Weights of a small transformer language model.
Size: 16 layers, width 256, 6 heads of 32, MLP 768 squared ReLU, vocabulary 1024, 9.97M parameters.
Training: 679M tokens, 5177 steps.
Each number is 200 + 40 x the weight over its row's rms, rounded and kept within 0 to 999. Layers, rows and columns count from 0. The size before them is the row's rms in percent of the matrix's.

# down: layer 5 MLP down (transposed), 768x256, rms 0.121, rows 635-687, columns 128-191
# up: layer 5 MLP up, 768x256, rms 0.12, rows 636-687, columns 128-191
down635,107,272,224,235,194,229,214,165,178,205,194,246,283,241,147,218,160,107,248,177,260,182,168,215,228,221,183,153,201,211,264,177,170,190,169,169,231,181,242,179,162,255,217,136,240,220,128,219,230,142,198,159,195,249,227,225,157,239,229,194,195,172,200,260,211
up636,097,156,280,227,231,183,174,213,296,172,217,190,176,180,145,134,237,215,166,181,221,182,211,209,212,206,247,196,152,149,180,243,227,282,182,155,120,224,213,205,184,200,147,169,183,262,217,258,179,232,111,249,208,227,199,145,220,226,255,167,197,207,204,163,188
down636,096,142,183,256,178,228,157,223,196,238,290,233,242,263,168,184,199,144,204,291,240,150,233,200,184,275,224,121,169,214,195,152,161,286,178,101,159,196,171,242,191,279,104,102,209,154,156,191,123,243,202,179,186,240,182,105,170,185,202,223,148,150,232,157,205
up637,108,265,230,200,244,174,223,236,198,124,117,213,159,190,203,165,259,235,201,192,236,219,172,216,165,157,164,180,216,164,188,160,351,211,182,243,149,213,248,185,197,207,201,135,212,263,146,141,264,178,206,138,202,224,132,280,228,163,199,234,206,150,226,272,162
down637,104,202,169,281,241,259,307,225,208,187,166,159,234,179,152,174,194,171,225,210,210,195,190,191,224,207,262,192,244,231,138,111,202,250,211,159,247,159,128,223,191,172,217,216,250,181,194,168,197,187,206,248,130,222,116,191,139,119,157,264,224,152,200,192,189
up638,109,294,210,175,143,174,222,174,203,228,227,126,128,195,242,196,204,144,183,213,224,263,211,144,204,175,217,153,238,108,216,221,172,196,185,211,211,181,210,192,144,232,192,204,197,237,228,216,212,144,171,222,131,276,188,291,142,176,216,185,227,146,127,153,235
down638,104,195,169,183,258,97,233,215,166,207,152,159,302,224,188,202,227,105,213,211,166,194,186,123,169,193,198,186,186,185,263,160,208,272,250,196,181,228,177,226,194,211,176,197,183,120,178,184,237,176,155,249,186,188,181,251,235,198,248,189,173,126,230,162,153
up639,096,158,79,123,161,196,171,194,262,148,131,197,180,257,188,182,137,148,171,156,238,272,160,242,179,203,239,258,235,181,225,227,185,218,157,207,216,261,229,187,171,182,237,164,249,174,172,246,200,217,254,210,235,197,168,301,218,158,185,236,192,208,176,204,242
down639,101,133,166,130,159,200,203,197,182,174,204,217,157,180,190,124,206,240,265,194,214,228,198,194,224,174,194,192,272,264,152,203,196,193,192,153,223,149,172,182,173,253,123,201,315,163,178,197,170,130,244,210,165,172,220,188,245,232,146,164,225,156,232,216,189
up640,101,229,182,238,267,181,239,176,259,205,196,141,214,197,182,113,256,221,195,150,278,202,255,193,191,166,177,196,188,216,159,166,166,209,190,190,171,203,181,226,254,172,263,203,200,204,183,211,239,288,219,173,129,249,160,179,204,164,74,217,197,199,233,176,255
down640,104,248,159,197,204,185,187,224,186,251,192,172,195,188,211,174,183,207,241,184,232,168,141,120,211,182,205,236,237,261,99,120,232,150,188,207,213,246,194,198,203,239,223,165,143,129,265,188,134,197,193,278,130,188,215,239,187,149,244,242,279,228,190,205,271
up641,099,196,76,132,197,142,236,256,193,156,159,168,168,208,234,153,246,172,203,216,212,242,204,217,206,224,192,168,142,204,275,204,164,252,228,178,230,208,181,219,302,179,210,170,182,182,193,121,226,240,223,193,241,169,183,260,125,183,198,284,186,234,243,277,235
down641,101,167,202,230,189,194,201,278,239,238,190,293,252,234,227,209,229,216,235,241,197,275,259,188,195,190,218,209,151,199,161,276,223,225,159,138,179,228,220,232,243,174,225,274,210,210,185,190,189,269,250,260,200,228,169,171,136,160,284,142,191,127,122,242,228
up642,101,127,198,197,209,228,233,255,146,219,186,162,141,259,207,203,190,151,161,138,127,251,155,224,212,290,168,223,190,243,201,246,202,207,244,142,178,183,215,146,228,225,198,210,202,203,188,212,145,215,223,238,212,144,233,230,171,171,184,179,282,230,225,195,230
down642,098,141,183,171,180,200,165,260,204,205,209,147,259,219,194,179,183,222,179,289,248,232,200,175,222,217,260,240,115,140,211,183,259,212,187,175,234,221,152,237,199,203,189,234,254,179,168,266,276,139,188,183,201,247,227,247,211,140,290,157,145,273,196,191,180
up643,099,184,236,243,159,190,177,226,191,207,262,218,238,219,158,233,171,179,168,170,236,162,165,162,246,299,194,209,215,187,254,161,191,184,178,175,220,270,226,236,184,140,213,185,184,135,200,205,185,176,93,180,130,211,220,221,204,201,163,164,166,149,221,159,215
down643,099,149,239,171,253,219,216,178,168,177,226,147,239,209,258,167,205,191,188,207,162,173,148,227,164,232,238,187,230,161,216,182,198,233,216,245,176,178,123,189,106,228,215,158,160,216,267,254,259,140,122,222,165,167,305,240,208,207,243,226,233,178,159,237,192
up644,107,249,243,253,223,142,200,185,272,220,181,235,162,169,181,140,191,257,207,249,198,163,190,154,171,185,171,207,187,206,212,168,165,188,169,205,238,233,220,276,189,131,198,198,253,242,239,199,132,191,143,136,233,209,115,151,197,168,141,235,244,202,177,156,247
down644,098,188,290,206,132,226,218,187,217,158,163,229,188,197,247,194,267,229,238,182,183,238,183,173,185,221,152,151,242,184,290,186,251,133,202,220,97,189,227,185,239,268,225,181,198,209,155,217,282,221,146,220,168,172,151,166,200,267,167,178,292,213,213,182,200
up645,098,193,224,230,216,148,160,235,208,260,148,214,192,180,193,174,255,241,176,181,173,168,167,134,164,246,237,99,201,202,243,152,215,159,241,232,133,181,145,221,204,238,214,209,231,161,209,192,126,269,233,210,219,171,130,193,245,237,211,274,168,209,186,208,135
down645,100,132,258,207,254,252,205,210,241,257,224,223,209,182,171,122,283,151,174,197,127,263,164,200,115,194,258,217,175,192,275,165,220,189,198,284,263,270,264,199,229,220,145,118,256,198,179,246,179,174,183,185,168,222,146,221,197,189,161,199,263,209,218,253,206
up646,102,213,247,204,241,179,241,216,190,152,91,216,166,203,187,166,189,224,179,190,209,163,140,183,232,121,148,170,171,224,180,223,132,160,167,158,239,231,133,155,182,284,239,190,179,245,169,220,193,194,193,207,192,146,276,176,152,214,245,159,180,213,205,244,173
down646,103,153,214,168,232,185,185,228,200,212,136,208,127,153,182,225,205,277,261,200,188,216,173,231,211,239,294,216,208,213,180,265,246,220,174,235,259,219,234,191,257,172,181,239,104,186,227,246,278,215,126,152,156,197,158,218,248,192,192,132,171,166,197,191,227
up647,101,138,113,167,176,207,253,237,231,195,172,149,134,292,206,163,200,273,235,202,197,172,240,134,195,177,177,213,233,136,162,141,173,249,203,154,204,257,187,185,226,150,177,178,219,109,213,200,181,177,302,259,266,128,164,172,250,154,142,157,212,252,153,261,231
down647,104,165,145,171,189,203,245,200,143,190,266,193,191,175,149,187,132,234,137,196,154,303,269,196,221,191,194,161,149,165,193,220,188,151,217,218,146,191,190,191,209,220,240,251,240,213,268,257,167,200,205,159,218,195,162,131,239,182,236,224,199,245,230,176,257
up648,090,172,252,227,246,183,180,150,168,167,145,119,191,209,187,284,239,207,204,251,226,260,179,276,130,153,202,237,211,215,260,242,182,218,248,209,234,252,232,237,186,192,206,227,275,217,135,278,258,264,257,165,219,190,173,236,185,194,151,250,186,164,230,218,258
down648,091,278,182,137,186,241,160,154,226,207,247,229,228,184,195,216,236,96,171,142,228,135,284,157,114,196,198,147,181,259,243,191,169,185,185,216,261,102,229,257,117,225,119,209,277,182,195,195,190,117,238,282,194,134,181,163,111,235,215,191,194,284,182,232,185
up649,099,265,197,242,202,181,218,151,155,185,269,185,209,192,255,228,190,223,213,203,128,274,208,162,156,148,129,197,119,243,190,221,280,184,151,232,188,166,194,190,177,187,173,202,159,204,174,176,250,200,240,196,299,193,262,175,145,267,194,136,200,191,147,182,217
down649,102,254,267,231,216,161,275,181,211,231,223,225,240,214,208,156,243,166,155,218,232,190,181,201,222,161,153,253,232,149,249,165,134,283,169,101,266,263,170,251,209,256,240,166,190,174,189,281,251,145,279,202,181,215,196,232,186,201,171,294,186,208,223,234,162
up650,097,238,161,175,167,191,129,154,203,222,212,188,241,235,184,163,157,93,195,225,196,205,209,228,228,156,229,184,219,193,272,233,321,242,212,218,222,209,275,189,245,162,253,157,187,197,139,213,249,237,175,164,178,211,251,225,243,208,150,215,249,192,166,256,250
down650,097,208,108,227,176,220,162,137,205,167,237,185,188,217,194,260,241,205,195,183,250,202,175,169,269,275,258,167,229,180,143,209,186,230,162,184,280,224,132,172,211,223,163,177,161,130,196,179,285,210,224,218,187,145,178,191,178,178,185,243,198,180,197,127,231
up651,093,179,206,144,176,233,242,211,185,184,110,175,175,217,228,231,177,181,227,247,164,189,202,228,236,149,200,149,196,202,234,216,237,276,250,233,196,170,202,198,177,223,233,173,142,185,204,286,216,223,150,132,257,210,231,274,189,227,214,207,139,190,255,289,259
down651,098,200,203,199,193,215,251,255,193,237,185,222,197,217,178,189,200,120,134,235,260,262,155,201,241,221,246,118,146,211,229,265,214,184,200,218,191,179,208,207,181,245,215,181,164,230,202,268,180,177,143,192,247,142,172,193,199,287,317,206,158,229,212,143,236
up652,103,189,225,118,203,225,199,257,222,223,203,209,195,155,198,213,121,142,210,222,258,160,228,230,282,239,185,194,179,178,168,252,252,238,246,159,82,188,204,217,236,233,169,203,151,223,162,180,219,229,203,102,185,224,122,180,141,213,215,199,230,228,209,190,133
down652,102,225,178,244,160,231,242,250,205,152,185,180,167,273,155,252,102,255,147,115,248,174,198,232,216,223,200,177,222,219,116,195,141,200,189,197,207,257,207,161,248,257,167,264,232,154,190,123,210,217,210,203,174,180,203,201,150,210,166,156,201,188,235,193,204
up653,099,135,223,226,178,250,134,248,250,169,177,205,301,236,194,196,144,246,230,169,194,140,180,210,255,226,160,289,217,124,142,168,203,189,136,249,180,268,159,201,219,188,199,219,276,259,254,210,176,237,165,202,196,218,160,244,215,157,179,213,198,202,181,156,266
down653,100,213,216,153,214,211,239,167,257,213,179,171,237,150,214,267,215,229,235,213,152,139,129,207,211,265,230,259,181,164,261,218,209,241,214,216,250,258,241,233,226,264,239,169,214,228,172,191,150,259,235,126,195,199,167,204,213,200,271,158,146,166,197,169,120
up654,105,216,255,175,175,177,255,173,168,220,151,176,172,187,136,230,177,143,283,190,199,157,202,282,176,206,239,195,202,228,192,185,240,255,191,256,165,145,196,247,242,155,199,196,101,206,152,239,231,195,259,219,204,194,219,158,214,239,277,222,264,153,233,221,151
down654,102,229,100,187,159,150,205,316,174,182,266,261,200,185,242,200,240,187,137,195,137,229,280,138,153,221,244,152,175,236,112,157,189,221,223,227,204,239,144,197,183,195,150,159,195,249,303,200,113,255,193,283,238,218,232,216,160,74,176,215,184,209,224,154,197
up655,104,149,127,225,192,218,236,202,204,216,210,117,216,183,217,166,246,242,216,195,179,176,157,137,211,177,218,259,185,271,176,251,145,211,196,187,81,217,158,149,238,245,165,206,286,240,145,162,212,177,164,205,228,165,181,228,193,163,211,248,129,259,153,243,199
down655,108,205,252,257,126,208,222,245,214,156,210,143,288,218,179,214,225,196,215,209,190,128,170,204,161,197,252,219,281,210,151,179,143,190,178,244,243,163,159,212,162,171,249,235,220,125,217,184,131,255,178,323,156,175,183,149,230,278,238,143,147,183,195,202,224
up656,101,216,162,157,143,194,213,107,186,231,232,139,124,171,149,159,226,233,175,205,194,225,267,296,131,202,192,205,211,241,122,142,193,191,209,185,170,131,209,177,164,214,224,203,212,200,215,235,255,185,205,263,224,156,177,202,206,178,193,194,217,238,152,272,171
down656,100,152,198,171,152,162,188,194,213,191,200,214,200,203,240,247,215,239,289,165,189,140,212,204,180,190,216,207,275,164,199,273,187,134,157,178,183,218,181,169,255,207,162,176,211,185,225,182,259,177,146,179,215,234,118,187,151,199,203,251,221,253,296,234,222
up657,093,260,155,132,132,235,254,207,148,136,174,186,209,253,119,191,158,128,191,163,190,223,265,206,172,170,240,228,149,188,170,247,71,170,199,215,209,256,193,273,262,199,247,210,163,247,187,151,240,124,177,170,172,230,156,203,200,271,161,241,234,232,203,192,169
down657,094,178,221,156,150,203,232,178,232,217,208,204,162,186,180,251,236,159,177,201,200,223,254,158,199,197,175,250,173,220,222,204,218,217,197,245,157,141,295,194,211,181,190,210,251,213,161,220,179,156,164,173,191,172,223,197,216,177,211,179,177,251,176,60,283
up658,100,234,195,159,164,244,279,214,143,160,218,199,276,153,215,175,188,204,153,284,200,248,165,238,189,215,209,228,180,110,256,208,278,292,176,236,145,241,200,154,143,188,202,128,225,247,173,220,141,136,225,233,240,251,308,217,212,180,201,226,233,262,166,190,252
down658,100,185,267,217,196,217,210,202,116,303,219,293,218,269,263,229,232,189,229,146,247,205,179,184,202,188,135,170,229,254,218,158,262,158,281,190,199,213,209,165,203,194,198,235,180,222,191,159,215,203,189,182,172,241,186,247,229,104,202,221,160,159,264,260,232
up659,101,172,170,218,145,229,259,187,128,198,245,153,127,220,178,217,164,254,174,231,242,158,228,235,151,286,197,234,198,191,183,214,238,258,249,241,199,158,155,243,179,236,264,187,207,184,210,116,211,176,198,243,189,215,212,176,170,204,263,168,218,277,202,156,131
down659,101,255,174,235,240,244,197,241,232,226,222,175,241,207,227,173,123,195,226,268,307,166,196,268,179,132,252,239,177,212,205,145,172,187,195,219,171,247,161,238,214,173,158,137,226,164,189,208,204,225,211,178,184,275,256,234,197,237,260,238,166,224,209,207,222
up660,100,111,240,153,232,266,202,218,239,173,202,203,200,136,213,181,196,237,253,199,206,188,156,157,173,210,219,200,195,207,192,161,211,201,263,236,266,222,91,276,203,239,118,194,170,276,223,176,241,165,170,223,123,196,135,180,152,235,189,164,235,228,223,128,217
down660,102,224,163,314,165,205,155,209,150,210,193,222,182,215,211,272,214,201,241,200,125,171,212,221,244,172,144,197,148,190,214,217,175,218,177,194,194,178,201,184,163,249,187,236,233,182,165,228,174,247,233,201,151,92,153,222,182,211,129,190,182,211,159,193,226
up661,109,231,123,212,167,188,160,117,182,289,194,246,159,235,261,215,215,162,132,163,217,267,216,188,197,187,214,184,273,195,183,249,223,227,209,82,197,209,177,187,149,155,179,187,181,243,203,190,278,184,291,187,236,213,206,182,211,226,140,247,174,184,222,153,218
down661,103,233,251,188,155,142,180,263,158,286,188,263,150,145,182,171,236,160,202,232,190,206,142,182,217,199,165,206,186,285,173,255,208,192,179,224,117,239,201,198,176,188,196,221,153,231,129,206,214,132,203,179,206,165,284,221,158,205,171,152,246,179,211,181,189
up662,095,164,193,194,205,187,196,197,165,184,177,239,166,218,235,226,172,130,186,222,201,276,169,199,261,208,215,233,227,182,267,183,102,135,147,270,230,279,228,166,265,205,147,210,166,165,260,192,246,132,199,237,252,262,191,204,243,198,165,227,248,172,147,198,185
down662,097,219,156,201,185,195,259,225,176,218,180,152,201,262,215,227,123,205,168,232,219,167,167,235,168,268,227,195,197,209,253,215,212,161,195,199,261,163,176,117,230,157,274,133,198,258,237,146,232,275,271,186,237,148,176,284,214,126,224,223,168,158,206,163,263
up663,104,159,174,210,178,268,195,221,246,239,138,125,266,198,221,189,187,161,215,122,161,213,158,189,161,189,227,221,255,200,187,139,192,163,210,175,217,194,148,190,187,251,200,227,243,277,229,198,211,186,175,265,284,174,195,203,175,195,206,144,200,280,117,198,304
down663,100,182,230,165,236,237,234,135,134,172,200,191,268,233,153,227,225,113,170,224,195,200,198,259,128,199,193,183,145,293,176,219,209,114,224,259,168,214,273,207,117,119,185,237,171,261,214,283,113,208,257,179,171,193,207,170,128,243,224,144,206,151,178,168,166
up664,103,242,185,211,181,200,243,217,166,123,211,178,286,207,229,179,202,253,195,178,190,173,212,182,151,175,227,238,217,242,120,133,261,231,229,130,200,218,201,286,203,221,265,207,129,215,144,289,232,209,239,257,126,111,241,224,152,192,132,225,257,163,207,216,121
down664,104,242,290,224,237,259,217,210,221,167,227,51,195,205,247,178,172,242,243,149,264,251,162,250,267,157,210,122,173,229,223,259,203,121,177,198,175,219,181,205,131,184,184,148,220,207,181,101,192,243,221,232,196,227,125,211,219,138,237,245,260,167,196,180,155
up665,096,296,264,207,207,196,199,249,285,158,259,109,163,230,234,158,260,165,136,252,177,151,183,212,204,260,251,271,209,221,219,174,157,209,219,237,121,121,179,157,192,174,156,214,187,152,254,166,195,257,190,194,226,187,224,204,259,232,205,202,205,221,215,104,229
down665,094,242,256,308,167,208,267,220,138,223,239,149,272,176,180,215,254,208,233,101,282,175,260,224,178,236,209,179,153,169,241,98,166,223,155,198,221,184,219,227,219,221,176,211,187,183,211,216,149,219,222,214,192,191,201,182,286,225,185,161,175,272,212,239,219
up666,098,128,237,246,189,237,230,207,186,158,141,160,113,266,159,202,163,196,256,235,174,229,225,178,225,100,185,278,246,178,243,177,238,157,159,149,156,218,209,230,250,143,222,228,206,191,190,182,276,184,161,228,206,156,163,225,140,280,171,256,187,192,222,219,115
down666,100,186,257,205,170,173,179,145,215,180,240,160,237,120,197,222,215,195,226,195,127,229,194,256,212,157,163,176,194,171,303,97,207,193,133,230,267,224,176,203,292,222,177,188,221,186,193,267,202,258,167,193,217,152,180,215,119,244,258,236,163,190,211,212,181
up667,098,218,171,273,225,194,238,234,221,216,235,241,218,214,180,217,248,275,230,194,210,276,207,157,283,163,175,249,296,204,194,232,206,123,142,189,176,171,207,198,199,156,159,140,187,191,127,201,191,173,169,227,160,184,172,202,184,175,219,203,250,173,212,119,246
down667,100,237,198,151,179,167,165,210,253,192,204,198,190,165,136,193,186,132,241,211,103,176,209,199,230,210,251,222,248,272,187,268,162,184,209,175,233,180,227,168,241,197,137,211,270,186,177,196,190,182,209,184,246,210,213,198,125,225,179,143,321,227,85,211,196
up668,093,172,153,266,229,214,271,256,222,183,138,155,211,170,158,185,164,147,258,106,208,249,164,158,178,129,215,158,209,225,131,159,172,242,183,126,98,246,171,192,151,263,181,206,219,201,242,251,203,170,158,208,235,250,159,202,199,155,150,203,158,175,198,241,178
down668,096,173,169,228,256,241,226,264,135,215,272,158,104,196,137,188,221,179,214,218,241,161,237,130,193,195,230,195,189,155,164,199,202,188,264,222,215,141,171,268,210,214,271,234,219,114,206,219,174,168,214,230,175,259,196,180,251,187,174,206,167,175,203,193,230
up669,100,163,176,178,195,235,189,199,299,208,256,198,196,127,165,243,134,217,152,171,175,182,208,144,256,148,236,183,222,131,201,205,199,180,174,225,215,172,145,205,217,111,210,197,207,192,229,215,158,151,239,239,201,152,255,163,146,251,193,172,160,232,187,104,114
down669,101,270,199,238,182,156,204,137,182,211,191,211,201,247,221,237,204,274,202,242,261,90,205,218,157,271,246,159,144,238,190,223,223,128,230,197,171,166,240,152,211,187,111,182,248,185,194,147,202,248,197,142,164,242,211,212,227,233,240,192,243,191,188,153,227
up670,104,174,136,218,142,281,133,216,206,182,194,195,204,244,113,147,202,184,130,170,223,153,225,192,172,204,171,261,132,214,193,215,246,164,267,220,165,270,276,196,225,197,218,182,230,188,185,210,163,217,84,263,184,198,264,241,176,235,168,274,157,163,254,229,173
down670,102,183,188,245,241,232,189,181,177,193,214,227,267,180,157,301,178,222,199,239,186,202,204,156,294,148,189,283,292,237,237,208,183,185,169,283,173,125,215,266,155,244,223,204,236,205,214,174,189,236,143,273,230,198,241,198,206,241,263,190,215,240,243,169,220
up671,103,177,219,233,212,134,213,173,198,182,207,205,206,219,224,194,96,252,191,185,195,226,204,188,221,205,247,158,186,145,171,186,265,148,231,145,210,233,180,244,194,166,163,223,143,225,258,183,228,158,213,294,191,221,219,210,242,270,253,280,194,174,223,226,136
down671,099,181,152,180,198,159,169,175,166,199,242,215,207,219,243,200,195,238,278,224,203,173,222,170,263,141,203,216,192,224,259,149,241,152,186,247,197,125,216,177,235,183,146,246,221,180,225,147,207,137,178,242,257,211,243,243,185,157,175,170,252,212,157,197,188
up672,100,150,251,166,194,163,196,241,281,197,184,178,194,217,208,268,177,219,149,250,182,219,172,194,164,190,170,253,117,186,203,204,225,171,229,133,236,278,221,211,187,210,193,182,241,158,217,186,161,221,253,202,224,260,199,198,181,187,179,164,179,142,175,233,169
down672,104,211,241,106,146,185,136,209,198,170,209,251,224,212,218,155,247,258,204,248,180,233,177,227,158,222,209,171,214,221,226,229,239,246,281,172,166,169,224,256,200,253,235,148,177,189,263,158,213,219,199,199,166,171,235,178,172,258,222,259,180,217,197,170,266
up673,100,199,221,168,192,199,164,206,265,243,206,218,226,250,178,269,224,108,212,197,238,119,201,270,190,181,194,242,192,147,175,178,199,252,207,195,231,207,249,186,136,283,219,157,161,202,246,243,154,204,210,189,144,183,212,246,196,218,221,231,198,262,225,186,211
down673,104,297,150,242,184,188,199,225,191,180,173,174,180,262,245,293,213,164,240,238,120,179,169,174,186,161,227,189,193,145,171,200,156,179,178,195,160,230,188,195,311,236,166,243,246,262,249,269,243,195,239,140,203,214,191,217,264,128,182,210,152,156,214,141,241
up674,109,192,229,174,162,128,175,189,185,215,188,172,184,230,205,230,229,223,165,199,267,204,211,241,260,128,251,224,189,222,230,203,110,210,181,184,185,247,290,205,156,296,191,195,184,139,160,272,229,155,195,221,256,234,267,196,187,208,214,239,173,149,161,214,196
down674,105,199,121,303,190,236,238,136,167,223,160,258,235,188,187,140,182,214,188,139,127,218,233,186,192,235,212,135,182,190,256,195,239,203,165,253,233,111,195,221,185,187,235,232,141,205,132,249,218,172,192,208,253,214,148,166,304,136,211,220,192,194,201,194,224
up675,101,211,227,206,260,159,184,181,251,205,242,231,212,123,248,208,189,151,150,195,152,249,209,235,255,197,249,277,120,220,217,241,158,233,195,210,148,164,146,152,239,206,169,237,196,229,195,262,191,153,123,150,162,194,194,160,217,184,192,242,153,181,178,239,220
down675,098,238,144,137,202,133,152,202,159,141,217,224,120,218,191,225,227,174,186,195,187,163,155,225,199,162,223,222,263,176,181,226,212,208,180,231,155,166,156,217,123,290,253,206,220,216,241,205,154,203,194,204,172,145,129,197,160,131,174,212,160,234,246,166,188
up676,105,282,250,320,245,170,196,245,256,222,240,176,271,206,247,238,251,220,119,128,216,237,169,182,205,138,249,148,142,149,273,190,218,276,213,228,215,212,166,233,162,165,168,199,166,160,239,201,210,206,201,264,195,233,261,214,210,218,205,186,252,261,114,157,228
down676,097,217,236,171,214,219,220,145,236,152,236,216,200,138,191,231,195,270,197,223,233,184,121,215,188,175,113,148,191,190,263,200,234,252,185,215,198,164,172,133,182,125,172,205,178,248,191,264,210,184,177,181,264,205,193,224,158,197,304,244,229,209,152,205,98
up677,095,165,192,173,249,211,231,135,231,223,191,180,151,264,157,237,208,176,208,190,208,267,229,182,190,174,130,228,217,160,304,191,180,168,166,151,222,210,244,226,231,261,222,260,149,183,204,190,203,193,249,191,208,157,162,192,148,175,182,235,189,228,123,200,174
down677,095,139,251,276,232,167,235,216,195,173,153,231,111,180,176,202,197,209,259,209,171,163,246,207,223,188,243,223,210,207,209,175,203,220,175,231,204,165,225,169,203,136,167,180,161,252,188,245,201,180,209,151,233,140,195,205,211,209,168,149,244,207,253,209,249
up678,096,236,217,120,251,175,165,293,243,191,275,288,190,216,227,248,241,170,182,134,196,174,176,199,206,196,153,200,260,223,240,185,168,169,302,283,239,154,197,190,169,205,294,218,249,162,140,151,246,162,210,211,244,273,172,175,206,197,173,220,202,241,153,186,282
down678,101,199,162,202,181,210,176,196,282,165,204,189,186,161,159,217,327,231,167,220,177,186,236,212,226,154,165,165,161,152,132,193,169,219,220,186,252,213,224,177,244,112,148,225,143,240,234,187,184,240,179,234,170,258,234,157,222,213,208,289,256,189,265,178,173
up679,101,250,180,189,226,276,200,105,199,255,186,219,189,247,190,207,227,150,126,220,269,163,225,224,198,235,258,179,159,172,196,176,215,181,233,171,220,137,164,316,162,188,208,203,256,194,263,257,213,303,218,212,193,215,141,238,263,200,218,232,192,246,133,210,134
down679,100,143,178,147,150,218,146,227,205,160,267,129,243,255,196,267,249,176,162,130,176,301,158,243,166,279,205,217,171,162,126,282,163,172,176,207,166,250,169,314,181,188,163,194,159,199,276,220,102,157,199,237,257,240,254,163,193,275,243,130,216,229,238,158,179
up680,089,262,229,271,157,227,217,195,289,202,221,241,203,196,191,243,197,272,164,196,250,233,157,148,242,197,101,260,179,187,229,226,271,221,193,160,267,257,161,189,247,229,131,192,236,257,121,174,215,259,166,178,184,137,238,244,210,146,158,207,170,147,174,218,105
down680,095,267,226,270,120,195,114,318,221,126,204,154,189,122,207,205,194,22,183,167,269,240,206,172,233,174,203,219,226,215,215,226,145,274,161,236,225,185,255,189,146,270,234,176,181,187,276,228,201,197,147,221,170,193,150,224,246,254,135,230,237,188,238,251,149
up681,102,250,209,258,160,180,208,168,152,167,175,212,208,182,163,135,151,194,188,244,208,186,264,153,149,200,175,192,225,229,216,226,198,214,232,212,174,250,207,223,170,244,162,243,193,182,216,134,221,229,154,142,147,175,278,290,152,128,177,243,183,177,149,138,248
down681,099,188,146,276,195,228,197,145,191,191,196,236,196,211,131,185,171,159,196,169,210,179,180,256,169,179,208,209,170,208,182,236,248,245,262,149,224,115,132,169,205,190,110,170,224,188,207,179,198,209,176,167,218,247,134,221,234,192,206,203,182,240,250,184,151
up682,109,214,154,203,288,132,237,278,237,149,236,173,193,179,199,122,172,157,170,243,167,212,134,189,227,207,298,157,163,192,259,159,191,241,219,226,175,153,176,241,137,192,179,242,139,189,208,159,192,254,235,173,246,181,299,250,230,139,251,190,189,153,205,159,195
down682,103,285,240,155,224,214,196,230,196,212,198,267,220,270,226,231,151,187,230,201,204,204,212,234,133,164,250,133,126,174,265,186,199,224,188,154,220,193,244,219,242,262,247,208,212,179,269,194,246,173,177,222,122,250,181,164,227,195,205,199,232,249,215,258,235
up683,099,236,208,214,230,114,176,168,201,192,226,188,298,178,219,134,188,243,143,144,247,137,196,210,208,231,207,163,256,268,211,231,259,179,168,146,160,162,200,185,172,229,238,183,198,263,202,222,171,210,167,229,287,213,243,211,208,250,221,201,252,274,143,181,154
down683,100,205,111,229,253,190,277,222,233,230,223,216,183,286,197,232,205,223,180,174,188,201,197,174,242,144,253,143,156,177,241,180,175,165,140,234,243,259,180,151,157,218,211,153,209,259,137,195,196,207,198,264,195,172,192,258,247,242,140,192,219,147,117,180,159
up684,104,212,191,233,276,173,187,241,176,142,95,229,236,250,167,214,164,238,213,196,205,176,164,88,252,240,191,128,213,185,196,266,174,307,216,191,248,253,168,191,238,192,168,217,166,228,174,192,190,158,203,182,215,301,141,182,217,174,228,160,142,201,164,214,212
down684,102,281,212,205,214,229,156,290,194,222,296,176,181,226,197,199,180,247,204,235,183,207,217,182,301,168,165,207,282,288,206,210,197,260,225,224,211,129,248,204,209,243,241,258,168,189,165,132,227,257,159,222,149,201,240,157,146,215,211,171,171,226,142,232,198
up685,097,248,248,228,273,161,160,192,214,218,245,208,237,192,243,192,162,230,172,177,155,190,264,148,213,132,163,221,168,178,247,219,201,180,146,210,208,234,160,199,255,227,187,222,202,162,202,194,178,142,88,178,299,232,161,258,253,179,167,127,141,237,121,219,218
down685,101,226,234,258,136,170,216,169,219,167,228,247,148,206,219,187,203,266,216,228,148,208,170,175,234,192,139,156,191,159,182,229,252,196,150,240,138,158,276,149,185,258,170,246,199,166,213,175,229,98,205,243,221,153,213,192,189,140,243,197,185,199,206,239,222
up686,105,248,219,174,258,223,188,248,159,134,180,113,214,203,185,172,246,207,166,188,244,203,196,174,165,146,240,185,207,137,233,268,210,179,293,133,249,212,164,168,184,214,185,144,210,175,120,168,181,178,212,118,272,253,203,209,147,168,216,191,208,195,188,228,195
down686,103,208,122,269,168,230,172,149,193,240,136,174,225,200,233,147,223,198,225,163,258,232,189,147,105,236,94,197,167,200,223,146,255,192,209,218,224,271,155,279,206,197,227,184,188,116,271,183,181,238,194,200,186,120,149,141,245,206,144,163,177,192,147,161,189
up687,107,193,182,189,224,180,190,268,223,205,190,234,265,180,245,240,220,226,303,136,209,288,167,240,262,197,205,220,150,268,242,180,187,204,206,252,199,220,132,216,316,199,178,165,222,189,141,143,189,105,196,140,211,198,223,165,185,167,170,206,187,135,202,239,154
down687,102,217,192,212,176,196,183,162,184,114,217,286,177,241,177,163,233,204,290,270,202,195,195,220,187,214,197,201,186,225,213,224,157,173,205,237,216,202,189,193,176,196,291,223,191,215,179,179,164,268,266,213,218,202,142,263,218,228,124,219,153,171,219,205,243